From a checkpoint of a small transformer trained on Wikipedia.
Size: width 640, 125M parameters.
Architecture: local attention windows, shifted keys, gated attention.
Training: a variant of Muon for these matrices, 3460 steps.
Each number is 128 + 32 x the weight over the matrix's rms, rounded and kept within 0 to 255. Layers, rows and columns count from 0.

# layer 7 attention value, 640x640, rms 0.0301, rows 461-485, columns 384-447
[[154 150 117 142  86 145 188 122 110 127 182  79 136 101 111  98 113 138  95 163 107 164 132 191 114 139  99 129 151  88 138 134  80 110 127 102 178 119 102  94 136  93 124 152 177 118 136 172 114 150 132 158 159 100  94 127 102 214 121 150 168 112 143  97]
 [120 119 127 142 111 150 165 144 141 137 141 139 116 111 162 118 107  38 100 137 112  73 166 157 152 127 150  97 139 116 147 130 125 143 208  99 110 136 111 109 121  77  88 100 126 137 168 110  88 186 108 115  56  90  67  95  89 147 148  97 153 104 112 125]
 [116 147 109 144 141 125 103 126  52  85 113 146  91 141 130 120 144 158 192 122  98 173 132 100 164  91 141 116 121  72  86 119 178 157  92 184 142 180 127 150  99 122  83 155  88 176  97 139 150 140 128 148 102 148 152 152 127  97 135 140 179 119 111  64]
 [136 177 119 150 154 148 147 188 111  78 130 108 100 143 107 107 132  55 187  59 102 109 143 114 153 152 107 172 160 157 125 110  73  79  99  81 141 109 104 123 127 103  77 132  84  86 113  94 155 137 145 133 105 122  99 172 137 141 103 144  70 149 106 154]
 [123 120 141  99 126 153 121 167 148 120 156 147 154 135 143 158 123 146 156  95  95 137 115 158  97  76  86 125 110 106 153 151 146 104 130 130 182 173  94 159 129 125 129 146 120 131 141  66 111 172 116  97 160 149  97 140 156 158 124 139 153 147 153  94]
 [135 113 132 132  65 171 105  99  83 115 142  82 151 142 132 134 166 160  69 151 151 111 154 159 116 187 182 170  84 143 123 130  65 135 122 125 124 103 176 195 144 122 123 161  94 131 236 142  95 132 176  91 171 120 138 121 152 166 167 155 114 103 163 122]
 [129 161 124 115 168  67  89 104  77 115 158 134 126 170 148 145 127 116 120 133 150 161  93 110 119 114 136 108 142 145 133 122  79 116 120 109 144  98 165  73 129  99 122  90  94 187 161 166 132 151 112  76 148  99 164 101 117 138  92  83 139 136  62  91]
 [127  97 136 125 116 128 107 130 150 125 113 114 105 163 185  81 138 114  54 116 104 113 141 114 120 117 110 142 113 130  88 114 134 126 128  93 169 164 147  98 190  90 122 117 144 104 152 189  76 130 130 151  53 150  98 111 134  92 191  79 121 138 129 166]
 [164 139 150 114 116 134 128 110 129  77 140 126 165 140 172 117 158 168 157  98 140 130 133 125 137 111 176 124 120  79 147 175 114 115 130 119 125 151 150  96  70 134 122 128  84 163 164 126 129 146  82 140 182 155 116 113  89 148 103 168 147 118  97  85]
 [161 145 116 111 134 119 110 147 126 146  93 195 152 150 127 149  95 105 170 104 107 175 126  98 133 111 109 163 186 102 135  95 159 124 175 134 106 118 116 100 124 155 117 152 138 138 109 142 120 133 137 196  77 131 137 117 160 153  94 104 139 100 144 147]
 [149 170  49  91 110  54 174  72 147 142 144 122 140  95 105 125 146 139 153 105 141  99 138 137 127  83 163 159 110 135 138 149 133 162 121 119 148 141 150  99 154 162  81  97 124 125 175  98 138  84 160 123 148 188 139 122  91 108  99 118 137 188 139 170]
 [100 146 136 144 126  65 156 101 116 145  85 116  86 126 117 126 140 111 101 115 155 126 144 129 118 100 118 158 151 159  91  94  49 108 118 103 150 162 158 105 137 192 132  77 178 120 110 135 166  72 113 137 150 139 115  74 144 111 200 112 136  86  86  87]
 [189  69 100 123  63 162 149 132 100 103 143  80 163  91  81 150 108 119 129 105 180 189 120 126 183 141 104 137 151 132  97 101 129 114 109 138  88 145 144 116 118 151  79 113 137 179 153 169 171 124 133 149 140 177 127 101 142 129 144 132 156 143 147 133]
 [133 121  96 100  89 166  60 108 162 158  80 116 127 163 170 115 159 112 135 149  95  78 131 148 117 159 186 114 111 180 154  72 129 107  98 146 133 152 146 131 118 138 173  95  87 103 107 168 138 135 140 109 141 140 115 172 213 117 131 127 119 169 113 158]
 [ 90 169  95 153 116 151 123 132 127 192 108 114 183 134 116 134 109 188 116  80 150 106 134 149 163 133 137 104 141 129 174  93  93 115 114 135  68  96 151 144 117 128 106 168 122 131 178 151 201 169 139 140 186 178 112 134 135 109 183 129 129  97 100 110]
 [153  88  70 185 134 202 149 103 115 154 122 122  86 135 140 120 163 124 110 157 144 137 145 124 134 153 173 132  98 146  71 154  77 135 124 135 111 140  75 145 148 124 174  78  76 102  97 180  69  93 102  86 135  41 150 166 145 129 133 123  98 151 122 124]
 [107 178 162 148 143 129 183 164 137 150 154 136 134 160 148 112 155 140 178 119 168 121 139 142 135  37 134  50 153 111 123  74 128 156 168 149 165 181 170  64 117 140 103 139 114 107 186  45 123  64  72 103 103 177  80  78  92 148 120 185  83 150  82 149]
 [116 124  63 104 167 131  93 136 124 123 156 135 109 111 153 138 126 110 163 121  95 137 130 160 174 169 159 166 114 123 157 148 156 193 159 158 177  99 102 166 123 100 119 142 161 105 161  93 158 138 157 126 127 158  99 117 135 163 140 156 121 145 124  79]
 [178 134 120 148 156  70 133 104 108  75 108 129 165 156 148  96 101  77 145 132 101 132 137 145 111 201 171 125 109 117 153 142 114 122 157 136 174 115  98  79 184 137 154  78 111 143 144 155 207 101 168  86 104  86 133 145 173 214 103 131 142 140 117 140]
 [109 193  70 130 134 113  84  91 131 187 116 142 157 136 153 127  76 108 129  68  95 147 121  31  93  99  88 123 126 152 110 118 173 162 107 201 141 141 140  96 125 133 100 154 113  93  99  91  60 159  76 137 138 162 182 125  91 136 149  89 114  92  64 120]
 [145 166 121 110 165 134  67 123 193 135 131 166 161 162 163 120 104 116  85 167  90  90 131 104 117 145 150  68  99 129 172  98 147 104 122 144  86 151  96 141 119 109 151 136 148 129 151 167 113 147 171 104 116 149 128 142 150 105 142 145  77 116 157  97]
 [175 101  93 102  92 130  93  81 127  96 175 140 127 150 154 184  68 106 121 105  44 174 152 110 103 145 120 130 113 157 121 115 114  88 110 100 164 147 154 118 149 113 155 153 132 120 130 165  94 207 149  71 162 113 174 135 130 109 137 143 163 111 106 113]
 [163 153 137 152 121 120 143 125 123 100 160 152  96 131 154 130 131 118 155 139 152 126  88 139 185 140 149 100  90 207  92 153 139 107 142 151  98 139 131 137 125 198  81  99 142 114  95 113 105 149 115  97  99 151 164  77  91 141 151 123 168  98 207 107]
 [214 122  98 122 106 126 127 156 123 164 136 108  93 109 130 191 157 137 112 110  72 104 124  91 101  97 119  94 160 121  45 152 153 131 116 170 163  77 146 131 133 127 214 128 113 138 149 110 140  91 121 103 133 105 117 123  88 130 159 115  43 132 179 138]
 [ 78 123  96  92 116 150 136 126 102  95 134 145  97 130 128 161 123 133 108  88 154 147 110 173  94 100 174  90  97  91 135 143 126  93 123 136 116 100 105 128 115 144 144 128  90 148 105 113 116 108 150 144  99 100 146  78 109 137 146 150 109 159 147 149]]
# layer 7 attention output (transposed), 640x640, rms 0.0294, rows 461-484, columns 384-447
[[147 136 144 126  98 144 139  86 104 118 191 101  93 100 120 127 130 122 106 118  88 137 124 171 157 233  93 128 128 113 181 186  91 108 112 134 121 104  65 117 113 104 152 105 167 150 112 176  75 172  91 171 102 123  97  99 135 168 152 107 114 137 155 128]
 [113 151 159  65 113 180 170 141 100 180 149 102 125 164 127 131 100  63 124 156 143 109 192 102  99 155 137  92 129 119 170  73  89 143 108  60 144 171 120 116  73 173 148  90 151 210 134 117 148 200 138 139  31  85  90 122 168 138 106 147 189 118 136 126]
 [167 148  99 122 116 116 128 163  92 136 120 173  87 177 119 122 135 101 137 112 102 124 160  85 139 122 132  71 119 124 135 120 143 129  69 135 109 171 109 146  96 129 114 140 116 150 118 144 121 166 147 176  94 153 131 111 113 150 107 120 163 144 131  87]
 [163 171 101 110 149 137 149 125 123 102 127 144 114 110  79  96 107 118 141  61  97 150 173 130  73 129 141 163  91 167 112 120  85 157 144  83 103 129 144 132 162  85 168 140 101  79 116 150 189 147 141  88  72 101  92 151 135 121 114 123 103 125  89 123]
 [167 151  98 111 127 115 156 149 121 148 107 168 180 131 125 132 112 159 123 100 153 118 109 129 101 125 107 169 224  75 190 124 102 107  63 117 122  84  87 122 126 122 121 144 122 133 161 100 153 149 148  92 197 182  88 146 136 107  84 155 147 189 152 139]
 [131 150 109 146 121 117  81 128 135  88  97  74 151  83 115 149 154 183 127 168 100  91 163 109 156 149 150 180  95 113 153 128 104 136  94  93  82 135 128 127 148  86 147  86 116 193 160 144  80 136 138  97 143 102 137 103 133 145 102 137 143 189 127 106]
 [131 199 164 101 120 132 109 137 126  89 114 192 146 130 157 150 123 172 151 107 127 117 104 122 111 117 162 122 106 127  86 129  64 140 160 142 152  92 140  48 124 106 134  88 113 150 140 147 158 151 126 124 153 184 151 104 105 122  97 124 105 159  61 144]
 [ 92 140 149 153  88 132 152 151 111 158 120  97 126 174  53  72 118 122  92 119 145 142 129  76  98 119 121 124 125 105 121 105 107 118 104 108 193 141 147  79 179 151 167 148 162  92 105 140  92 139 163 140  51 136 123  90 105  96 140 115 145 135 155 111]
 [154 106 165  90 115 110 101  96 129  88 118  57 158 160 189 117 116 109 175 173 160 134 118 132  94 102 130 128 117 109 122 153  93 144 146 147 122 139 165  89 100 135 113 105 107 173 132  70 137 133 143 136 136 136 110 118 130 112 119 138 174 178 152 113]
 [150 145 144 159 160 132 105 161 114 154 113 119 142 152 161 117 113  80 151 117 148 124 135 164 103 108 139 100 182 116  66 100 123 161 110 156  99 155 170 132 136 112 170 135 125 157 139 148 121 175 185 146 138 136 135 157 145 165 143 102 171 128 126 159]
 [166 140 162 134 158 106 102 107 169  90 148 127 136 127 167  60  36 176 182 148 151 117  86  97  97  97 137 152 112  80 169 172 153 132 173 185 145  96 149 165  79 144 104 147 118 120 143 143 152 181 182 118 102 190 144 114  67 123  83 108 165 180 132 127]
 [117 119 123 127  60 112 143 154 165 161 129 142 130 134 100 138  96 161  89  90 141 116 161 175  99 130 109 167 125 104  78 111 141 121  88 105 146 131 137  97 111 173  99 100 133 118  98 133 107 106 136 157 101 119  83  89 137 147 163 108  91 119  85 149]
 [188 130 187 124 107 129  93 133 128 138 144 106 145 133  73 147 148 120 145 127 149  74 154 120 102 148  71 135 190 110 149  79 136 152 139 133  86 135 120 110  97 154 117 138 200 132 173 145 139 166 121 136 185 184 173  85 163 134 148  97 193 143 149 168]
 [ 94  80 135 100 111 167 128  95 158 148  92  94 161 145 119 138 157  50 173 119 130  96 126 164 150 141 187 117 177 176  90  95 135 144 196 132 119 121 163 113 118 134 112 103 149 130 119 112 119 131 167 121 163 137 160 178 190 119 106 108 138 152 124  92]
 [136 155 155 174 143 134 139 135  72 175 124 143 157 157 113 132 102 117 111 144  83 126 121 148 168 174 113 173 120 133 107 113 158 143  83  58  94 124 114 190 118 157 117 150  93 154 114 145 161 164 101 146 117 155 127 129 130  61 121  98 142 117 140 141]
 [140  86 113 168  75 167 165 107 105 181  86 134  94 102 148 135 119  79 157  75 142 153 118 176 187 178 133 104  98 142  89 143 122  97 132 133 122 128  83 168 141 127 158 140 125  85  70 164  85 132  93 104 144  74 143 163 111 107 118 116 105 125 135 159]
 [122 167 130 143 164 163 156 171 161 102 139 104 106 149 162 113 136 150 144 109 194 112 121 164  80 125 100 115 137 132 165 132  71 143 122 110 150 152 157  87 122 142 130 116 103  79  99  77 104 115 131 145  75 158 103  99 154 198 112 134  87 118 105 167]
 [125 149  75 127 109  81  97 130  83 142 147  78 111 145 122 106  98 135 137 154 102 122 127 159 144 203 102 152 157 122 134 153 155 164 169 149 172 112  91 133  77 128 139 114  78 148 121 152 134 112 133  53 105 146 110 129 112 134 110 118  81 155 147 129]
 [180 123 130 104 136  75 108 121  89  73 145 101 175 144 150 136 117 113 136 141  89 136 187 157  94 178 197 123 124  80 161 142 122  95 120 151 156 150 120  77 209 152  73 125 122 128 165 136 125 146 140 112  91  96 111 190 164 196  87  92 110 141 139 133]
 [110 148 103 136 127 132  93  99 160 135  56 151 141 129 130 118  77 112 142 104 115 130 134  54  89  89 128 128  79 152 110 112 115 170 137 185 126 140 144 126  65 166 191 128 158  62 110 128  87 124 137 156 147 154 136 127  53  60 169 127 123 101 109 111]
 [127 149 103 133 143 157  66 133 123  78 166  88 151 125 118 134 106 161  99 105 120  74 115 146  84 136 112 120 154 142  91  91 186 150 132 128 159 129  86 111 119 144 125 138 146 148 140 134 137  84 138 109 122 173 164 136 153 167 151 134 128 133 138 136]
 [102  70 164 131  70 164  90 108 138 158 126 165 120 162 106 144  91 109  86  95 122 142  93 132 116 152  84 140 100 183 133 108  91 112 149 129 122 137 124 134  97  96 128 183 116 123  86 118 106 193 173 104 165 115 112 180 117 124 124 130 149 158 127 134]
 [128 170 132 138 122 126 108 147 171 148 118 121  91 156 126 128 117 107 126 144 135 117  73  94 169 124 136  90 102 200 105 158 138  79 134 160 103 131 155 162 137 155 142 120 102 129 110  78 142 162 174 114 104 104 141 106 159 130 151 116 145 120 219 104]
 [160 153 147 122 142 119  87 178 153 172  89 131 101 124 117 124 132 103 128 110 109 102 104  84 152 106 101  75 175 183 126 123 155 110 145 138 112 109 148 117  78 115 132 123  88 102  97 102 116 119 122 137 161 165 132  65  78 127 121 140  88 131 118 165]]